Weights of a small transformer language model.
Architecture: RMSNorm before each block, capped logits.
Training: a variant of Adam for these matrices, 350M tokens, 5338 steps.
Each number is 500 + 25 x the weight over its row's rms, rounded and kept within 0 to 999. Layers, rows and columns count from 0. Numbers have three digits each. The size before them is the row's rms in percent of the matrix's.

# layer 6 MLP down (transposed), 640x160, rms 0.0952, rows 108-185, columns 120-159
127:541516490529503522510495529515524446547506515485499482488464512517502458488474494461518488525537517516505468477512531511
020:528485468500498477507487506488469487463519505506495487510509529473465542490493508520484495555489532512524525498489480475
014:525458490460514514486511472494496480467474477463480541506466490481531547467515520489517490471544490458476457470476459517
094:505514495504508502476526500524476506510524526460478514511526470539458499518497554478481484509459493526436526500466439446
027:530505507505480561495452534476480461457509520488503497467537493487564473513465483490513503504532487543537505530544493515
041:531533481539501530488518536518492517472503523537499458528531468535500474515510518498481522552475492551548500497456519511
061:494491489428508519468449520490527519516485492512528482509504512457537465509482479481484504493557503455539501517472467514
018:503449464466507509559476527498505515492477489422489475484507474471521504540482508556490472525498495498544476493485530507
120:512495493511494490531524482470499527499509483486492540521491545511505532520478487475536502508529503442498494501494514487
042:521521520493513454505513523459494486546495477478496531518506516481499503454530519510510492503483494508496525462511408466
059:572449544471471510486533469524522526490520528455542502472536517539523526553499474506508490484577531493505498510504467511
113:488492471528524503545509513503487467526511499511526478526490522539495537523499469468449510520537470482508527522476453486
038:504462536476475510464561533462510554514454460476493509473468499506493504502443483510529464521486521465526467484514509518
135:504480527536474523484527489481486539446469495485499507512518510491506491470476536487548497524522521520478513474513522474
093:494518484491510520519437528480524491495522519518500493493472544524492491518500523476487471460488500510488529522477517527
048:496537506489468465501515445477478533511455442483506536495501543472532505492480509526517489540473534493514518561515513508
143:500476507501453499464489520487498473486488502531518466486477517469464483498474521547576444534503517502533482493496443489
047:508467469438446492495495526499450502534501490511506497501509522568498493492486517481462526526496460485517512448477494481
034:548498491495495497503477508470495516537496511493501495479493481483477493515564470475486504538499501462533473471502502501
041:489512489527504472502532526491450528536493492552472465510485483516456531524517470490501481547506474528503484529511515497
112:502467488487499528492482514507504497526473498508494436494502507523454464538494463527452494524475521522521530517455494432
116:493524482488464548541524491451500485507468496477528475528500486502518477568467530507500462586533504487519506509507514492
126:536497514546482509472530489471499549505478495497486478459480459486491540571538490534512504471517518480469494494556515500
042:505494505480453493507537502517495524505454482514493474490501506491461508487510554533496500515489511480505484503486565467
016:507522508499495496482528495515514525546482508476473517468499470472513497549497509503505454536509516482466488498521504523
124:529495455462463527542522497500515469546496477475491488475499526517486464555507506505476524510469518513515481478491528485
030:539487516520503539495462563479523538474524494503504505483499491451519500495520536524462516488545488534500482536521509488
139:556507504520495474478502502517539482487451505530500483485545481474477502500494450515492500518485535455570524519505470508
146:551463490460448455474448491466468501459490503463544495541501501505514553486534530486494479504527531521510496509497474509
135:453502532465485500505540508498489507491511474519521493461535519525456498509474503497534498556500533485510546514479546510
124:547480464517455529509527513461524497446476476471475537523468507508511535488488506481473468508508531495521489511523500481
140:505492504478474497520468506472495474512509493501499489557541491506491528526522468506527499516494485490463523525498489478
149:542511528493446544489520492492490484510485466519496483528491542524533477492502515505497524530412514498497535504444487478
123:517496493510472454545526490491500508499479524539485485462475523493484502498498515518502504508483490481538505533533517467
030:531514498514487491525499483530520533525488521495504497471510514483541492481508496512501494470540549450507472531474502493
107:511503475522461493531505495531529520492457499516536533457508528535491516489517504504491477494497488502505508494477514537
134:501500529515462467518462467526534519508512523478483496491505493518464493462487482523488504515463499494524510478448523494
029:490518508483484489534486521458490493504503478495495459515480463484466503493533525521508473503474476512506496488471512537
036:510497459455481552512488529489489486486439495477505498437495469497455477498515484484483524485530480498470501512499493547
120:496479516528521505524545479493510500505495505494489528466492539453491519470465553505509462479441543475516482489471477491
143:509492519516443538468497544515484501505473488479518494477472505518492520482500476488532476476501519553487480511459561495
125:505470458449535520514518492486520512547455500493486493482506499512495483472531508489500526520466524536526481533470516524
139:501486503515494492541499471478484477542495542446520484473513537509493499462469503528489523496488525466532507481513466529
055:495521511499504501475538454482527499528492492514493502484536480486500532521450513495498519472469455488509490488546549563
044:479460514531525476520503496530458472483491484484527451498521535470520496535483496502462451513488487477485510482510510514
137:509475511506474511475496505473498532528556448463476507510513514500508506493470499514528492478536439489481489507543475521
136:485482477503515499541516511497579507508479550470536512511511503490512551499512490495507473489450508489519514491493483539
130:515522536447487505501562494533439507472484487522489503513479529451500508498469511505484471510474512492493515533479506524
137:474487496531515476493486503485529497553492473522487487518516503499509507520508491485485491480506501502459500517488488438
154:466520449473530520536499544527509509512471511509452504485482484456468504521496501516512516534489489502453549537536526477
125:494487493528522468501463521484466490501495519486496500524503541539503508490518493548504472474522546492533475558505518475
012:502459498471516484512522484487516515580499514478490504450473493489485453522467535497499487442531494510507413495493519526
131:453506477463548486475468471526502483473508518518499504475525460477491559483479511490508467522531518519502499513501544533
037:482497521487487478469525485500501508548530476520453452466531512524473546526494495489520491491548503524486492498529471527
128:493516504468530500501497502491445501518476511483509468507471443491509536470508492490493471457535488511470490500509464528
055:488485498491490501523530506499501526548481479471497522472484479486511506461499449469528490524488546500522512439526474490
043:493468484487549499474524498521477502527464494484536473478529450489479490442490511556451472473500488523514520531488517542
148:524454496531513555496519529470500515501491500458495471531536498525528495532512504540466491494492533546481509524509516530
022:536505514525487486489545535482521522472503513479475478503502447494508522515528519516508474482499523477508470538482502491
088:474489496494437487537509516537478510489476488491514474527493513522470472502496494529489511523506506497516504520514458510
132:469513528458477511529481514446490527488513512472486527498523550448550552532511523502518480498531499512528463487504496515
150:521505517521469500476470500509476532447500505514524485497480513457446508459500546563472495484469506466486499477459497479
075:544481517502525503526496504506523516525514480482493467482477526469503472465439512547524510515496539472485495521474531507
138:533509505441489512497506467513461464461493530498521540525512518491480501473524523536476489456494518527494511531496485507
132:503500589488518472488577494467472506505487474504483525506530560482479512541520504504512542486512532498493468479519482523
142:495509471482539510551522498500504491530461519517508524548526483477499528493579543510488473501508536494457544513489420508
025:519468484493495498526539508508511506465502539495482507483506477491467481479465509502514484474536536479536490503497510521
156:505487473480520468528564487508469523495501506513493547526507468518502465515524499493514530552457502511468486532420503508
147:501489482523504481482497475470483542538439479478508491510499498483508467497480516485470521514525512525494476533484516483
129:504463512536481484514504519546520499502518495510495542487494501500495556563525477489555518479495540515473471485496473461
130:488537509474466516490557492487518515515481514507510508517477522502477461536485515519552466493480514499485504469542515551
014:517479523474515506507474536481475520477507488473483531524500475516457459518494528544505492542527498514483510503465456519
089:521500440501480509482518455454524496494493501491465529498524491462537507497510559556490521472472467490511493539450499457
038:513474512502467515538494491494518541505502496482467475452505492501516507473467504484517529492516521472479514476527464541
124:508468507532498501466481485517536493510498527515481510529481498507497527449479532514523493465515467501536485482521515484
148:479553447478513513491458474478537543518529499526497495462499531479507498503551497504481488538513489486531520479534493441
031:522493464514481477493530512517487506489512503513496464472483540477481465513505477521481451499487488470516528554473530460
140:499491505501517494511525492468502480514468485443467523535532492502521487515462527487499516440474487485453485495481494518
# layer 6 MLP up, 640x160, rms 0.109, rows 109-186, columns 120-159
041:486512488521519508449434468537498529517524511538496502519481522478455508494483503483524481519515475466488507468494479473
041:517493487506544461517478482549472455520533492530503475524497483475454492498518499500501473508534461499456508510503525483
105:433484482530516499463459527523502500499465526519538510482516496479515523494484508508487522508489485521499483492533515474
041:507523523518521498491467483537496495486519511524534462533472522481491540509524500482525505521513454520511543498525511484
045:484494490530530514486472491549505522522527465497519543490498480529480486481552429490492520515501457488500520480475511505
063:509505489503511506499463535535492486477540482531524485467481496498492477504506454506490488514521470479514519510528515478
039:468512531506524466487461515556460474496508499518485501543520514471498487454513472510501507505510470512508505515532547515
120:451472490539508523472469537519468546479482462498562481450482504494518457486572503531497484479551476512499505509467527519
048:462496513535515460484454492552493516452507498548536493469505501523491492503507439505517479521507464544488502510497546461
059:475485511529515479463475476559481503495514492525537476494519513502464512529502487445479508520483506517489492506506527493
112:484511522539546527517495509503496498497482500535497519523510481476496500468509458501501479481483438494492491494503521498
052:498515513540533517483480486529486460458526480522518546485525529546479496515536498482496528526490480514501500466529465472
136:504510521518500499488518495492455505492503473517492496504527501522495510503520483499493520531515463525515510526527493471
100:516563538540517437449475470530513529499492494481530483487547497484488487516475501461531500497520483453524517535494522463
064:490520522552523513489445494533525495507495481540493503516535502485482480468517483493505500512504483500489544478533530499
135:453491522547508502465495467523461515486487525535513516526543490510507507493495505511517504521468479520497543491462498501
054:493525502506520488483474483562485488491518506543530498514491513511473483486482479497516538520520450488489491487544495487
049:495499501536535494487489483515474489488535501552519523482467500503464519486514478468513502533540473515486473497538488468
054:484502523515536459461459484562508485465522496542518519501511515525481480476520476498512537470506455483481499474541502501
108:497481519531521540497501501503464496507527473519489517510515506506463488502525504458465491501498501481468504510525505458
113:515471475506496520467482517531503513484480518494487500502500502490518507490541506516474535505500460525487548499475485499
119:443510551529517492453499505512495517521480462522537524470503555500505491495579501501490493520504482528461488488449506517
054:488532514545508480500436486550486502487533547544501523558495464534487494487525440526509539511543473514475511469538497487
043:499515495548527483438482481541481481495514471505548509509507514493495495494526478440509535507486457494503529458508492465
118:473462545543489461487497492535492525508494471542498472517511484553504510497505489513516513500512479507500485553500523538
044:476478503513502464492452486531493497467492499537530511507502553523462489508510484497537505480509484525467462488527496461
128:487520536531524509500484466527547443512484490493477505503507577497514488522469499489478515521505496480466524504510510502
142:475482516506525465496488506560447522487504475509526495547525535537438525480525467500518482496508488495480523562501487489
119:480488505501512496457461500545497491477551474513496482475517517507495502543483459450517500502516476504492516517509528474
116:503532518525488514492503462503497477514532462533517511482503487510497517479529525482528558541502489520505484476517476499
138:500528498498545461532456505507499474524508511494507538529524549487460481506466490487499486537504478511481518451538489496
154:492543506518531494517481470490496516540517520510526497533494503540438492520509489481499524492523476513471526492511481440
135:514526470484515463513513516527454502501547522497483519505515483532500537495487498528507489478518459531447475506504514483
048:479499518524496491453454519518471482454517508529502485508526491497464486508513466485493520499510467487491496519502485514
119:437489522526515499532488498522489526522493521518476495496489517498499489495582533512521513544495478480479508506480509494
130:448530511498504453493467475496498512521539499517490499489526503545521448468506500502475473506500466504434520493476499521
048:507535524536536480459477485546504512502483525506506517506515515524474507467545484507503531494500460486450500498503511478
045:481526494513534484494461496553468508500535518530526493490471524497488492496531438479490527521491468446478500479552495503
108:507551537494513469541509489518508499496537483532482506499447554535453525472482506524527522523461476513490482531451509479
138:469532472505546500477494467538519499509504533515507485468506539509487512495506481448479543502497492518491453499540466474
123:490492478502518530493497491506527488508515499524478546496479533529493487468527521458508522503498502543483489486516464491
127:494543521487527476509489480496465492512504457503510513512532534486462521493500515433524479472485486530508503486487490501
057:486549469549533528520450528533492503486520522560499501524511523509489512509494473498500499466547494495477532497494499497
047:501539504525520486452472517550465507530505496517523513529494506499454505505505469464535528489474429496502541487526496530
133:462536502531573460466481530513491514533522490504524482526494509534493528484544505505540473480481509496487483521481488492
118:515539474532483461517491493493474491512556482542488466505520547484431465538478499501478482478475511476490519493526507458
122:511482517468494503476480525516504468475498534551522488504475481493535498535521474477448496506457491470493481492475498485
132:509482510513538517453497493517498532460541487515450502502477534470519477498518528529492488479522506471523505515463502500
140:510481496525480505467507506518498486471502468531489506534514497494471474494518503508532466521503465502471554516498511457
120:509536552544520473501478480510517511461515456486452471551510540464488533518488459529494497463465489527489523534503518485
036:489502502536530474433453494543486509471528494522515492515485491535449511492478479493524514518495488486436485485518504488
123:497532536515534487515495508522491506483509513529529445499536485541482497488490466534487536506473447512499490485504469488
050:494488521551526476475462497544472496502493507552530494505506494496466512517499486486481494520527485487471493485533461477
132:495528503513511497509497460521502477527531509493508481538493504483482522458500481485493474471492485499506506496537527494
061:505512497513549489465474486532495472469508495547509488506492516514498495477534484501518485498528446492470552469506500485
051:510511517541539448435467453535495511498522526501485519495516514523457505485486488489519492505535453469464512515515519496
151:502505487507515525515489459500487440551518498494483509526481502490464459519478491488468496492489478525445534495506487488
037:512510519532539497528500497536505472478512477530501485459463535497486500517556484461485501508522479487520499523515496458
095:527469504494508468467492527506492487499506493498492549470504503526469512513514498477494522528499523481457533487497496488
133:513529498504589533493488512509510433490499435517491488547503546487474490515532509519491508493462489515510529504495493515
149:492508505516486517434475515563480482454547456548537486526500504506449511501533483513470516491475493538506532516494494513
074:494529489546509467500503502536495488504474475491531500512494526485462490493505476454507488529480465508490535493497534468
129:507524456492480473466472461499440456522483486527519477526504496444509515526510522514482476466520482474453504504518529487
127:495531491517517509496485525511436468480493492504535514534488511462492481496520483529504470493488500526538507503527497507
136:445501492489483452505507494550489474510496489512508493482498531458432473528493497446518508515502488541502478542518522451
050:481511518517493469490451488555497510465542498531526486496522515505479498489517460506491494504499476499476524496508499482
154:480505550508494453501469451524520467498497498533485508503480541500497534521492471476531510514507520504500529501506484456
151:489503489505550489509442514518499483494480508512506506542526469472494518494481479527513529490525491528510507516529473446
132:478497523505502478442418437499464510509486443501489538498478520515491503517489513497512475480477468536510498521451496492
131:491472523531507499491492493542476497491468454519488545526481558481498498487474439510536520530488498470516498475478489498
046:526501498500510490490471456548461491494509553543504486479528511492495479489498477498495537507499454494509517523531519483
091:470524484500483501481479526499503491503537500531524505492524495469522491513542513472508515506487479469482497491524545506
057:491529529484534473454451477536487487488525474525511496483528548513482465481527494499518521524519466467501504508510490482
121:498474451501477488516475488515466485535565523520504519535460498488491506548485453498506523527493484461521510505515461503
135:501557528495506446492445474517480515498553477558448485507459536492514464477468473509496503499504497482512502513513486494
053:489515516530515442458482474534523504473526529524512531514503538503506490490551483488521523504516449497448518501503502458
138:486478460504520492468508468503515482473482507514509499486531488497470516451480509520487499501499486469479530459524484442
091:540477474527540464491445518524427486497493486548483485487500488494503495533495513477469490493505450488498516531488475482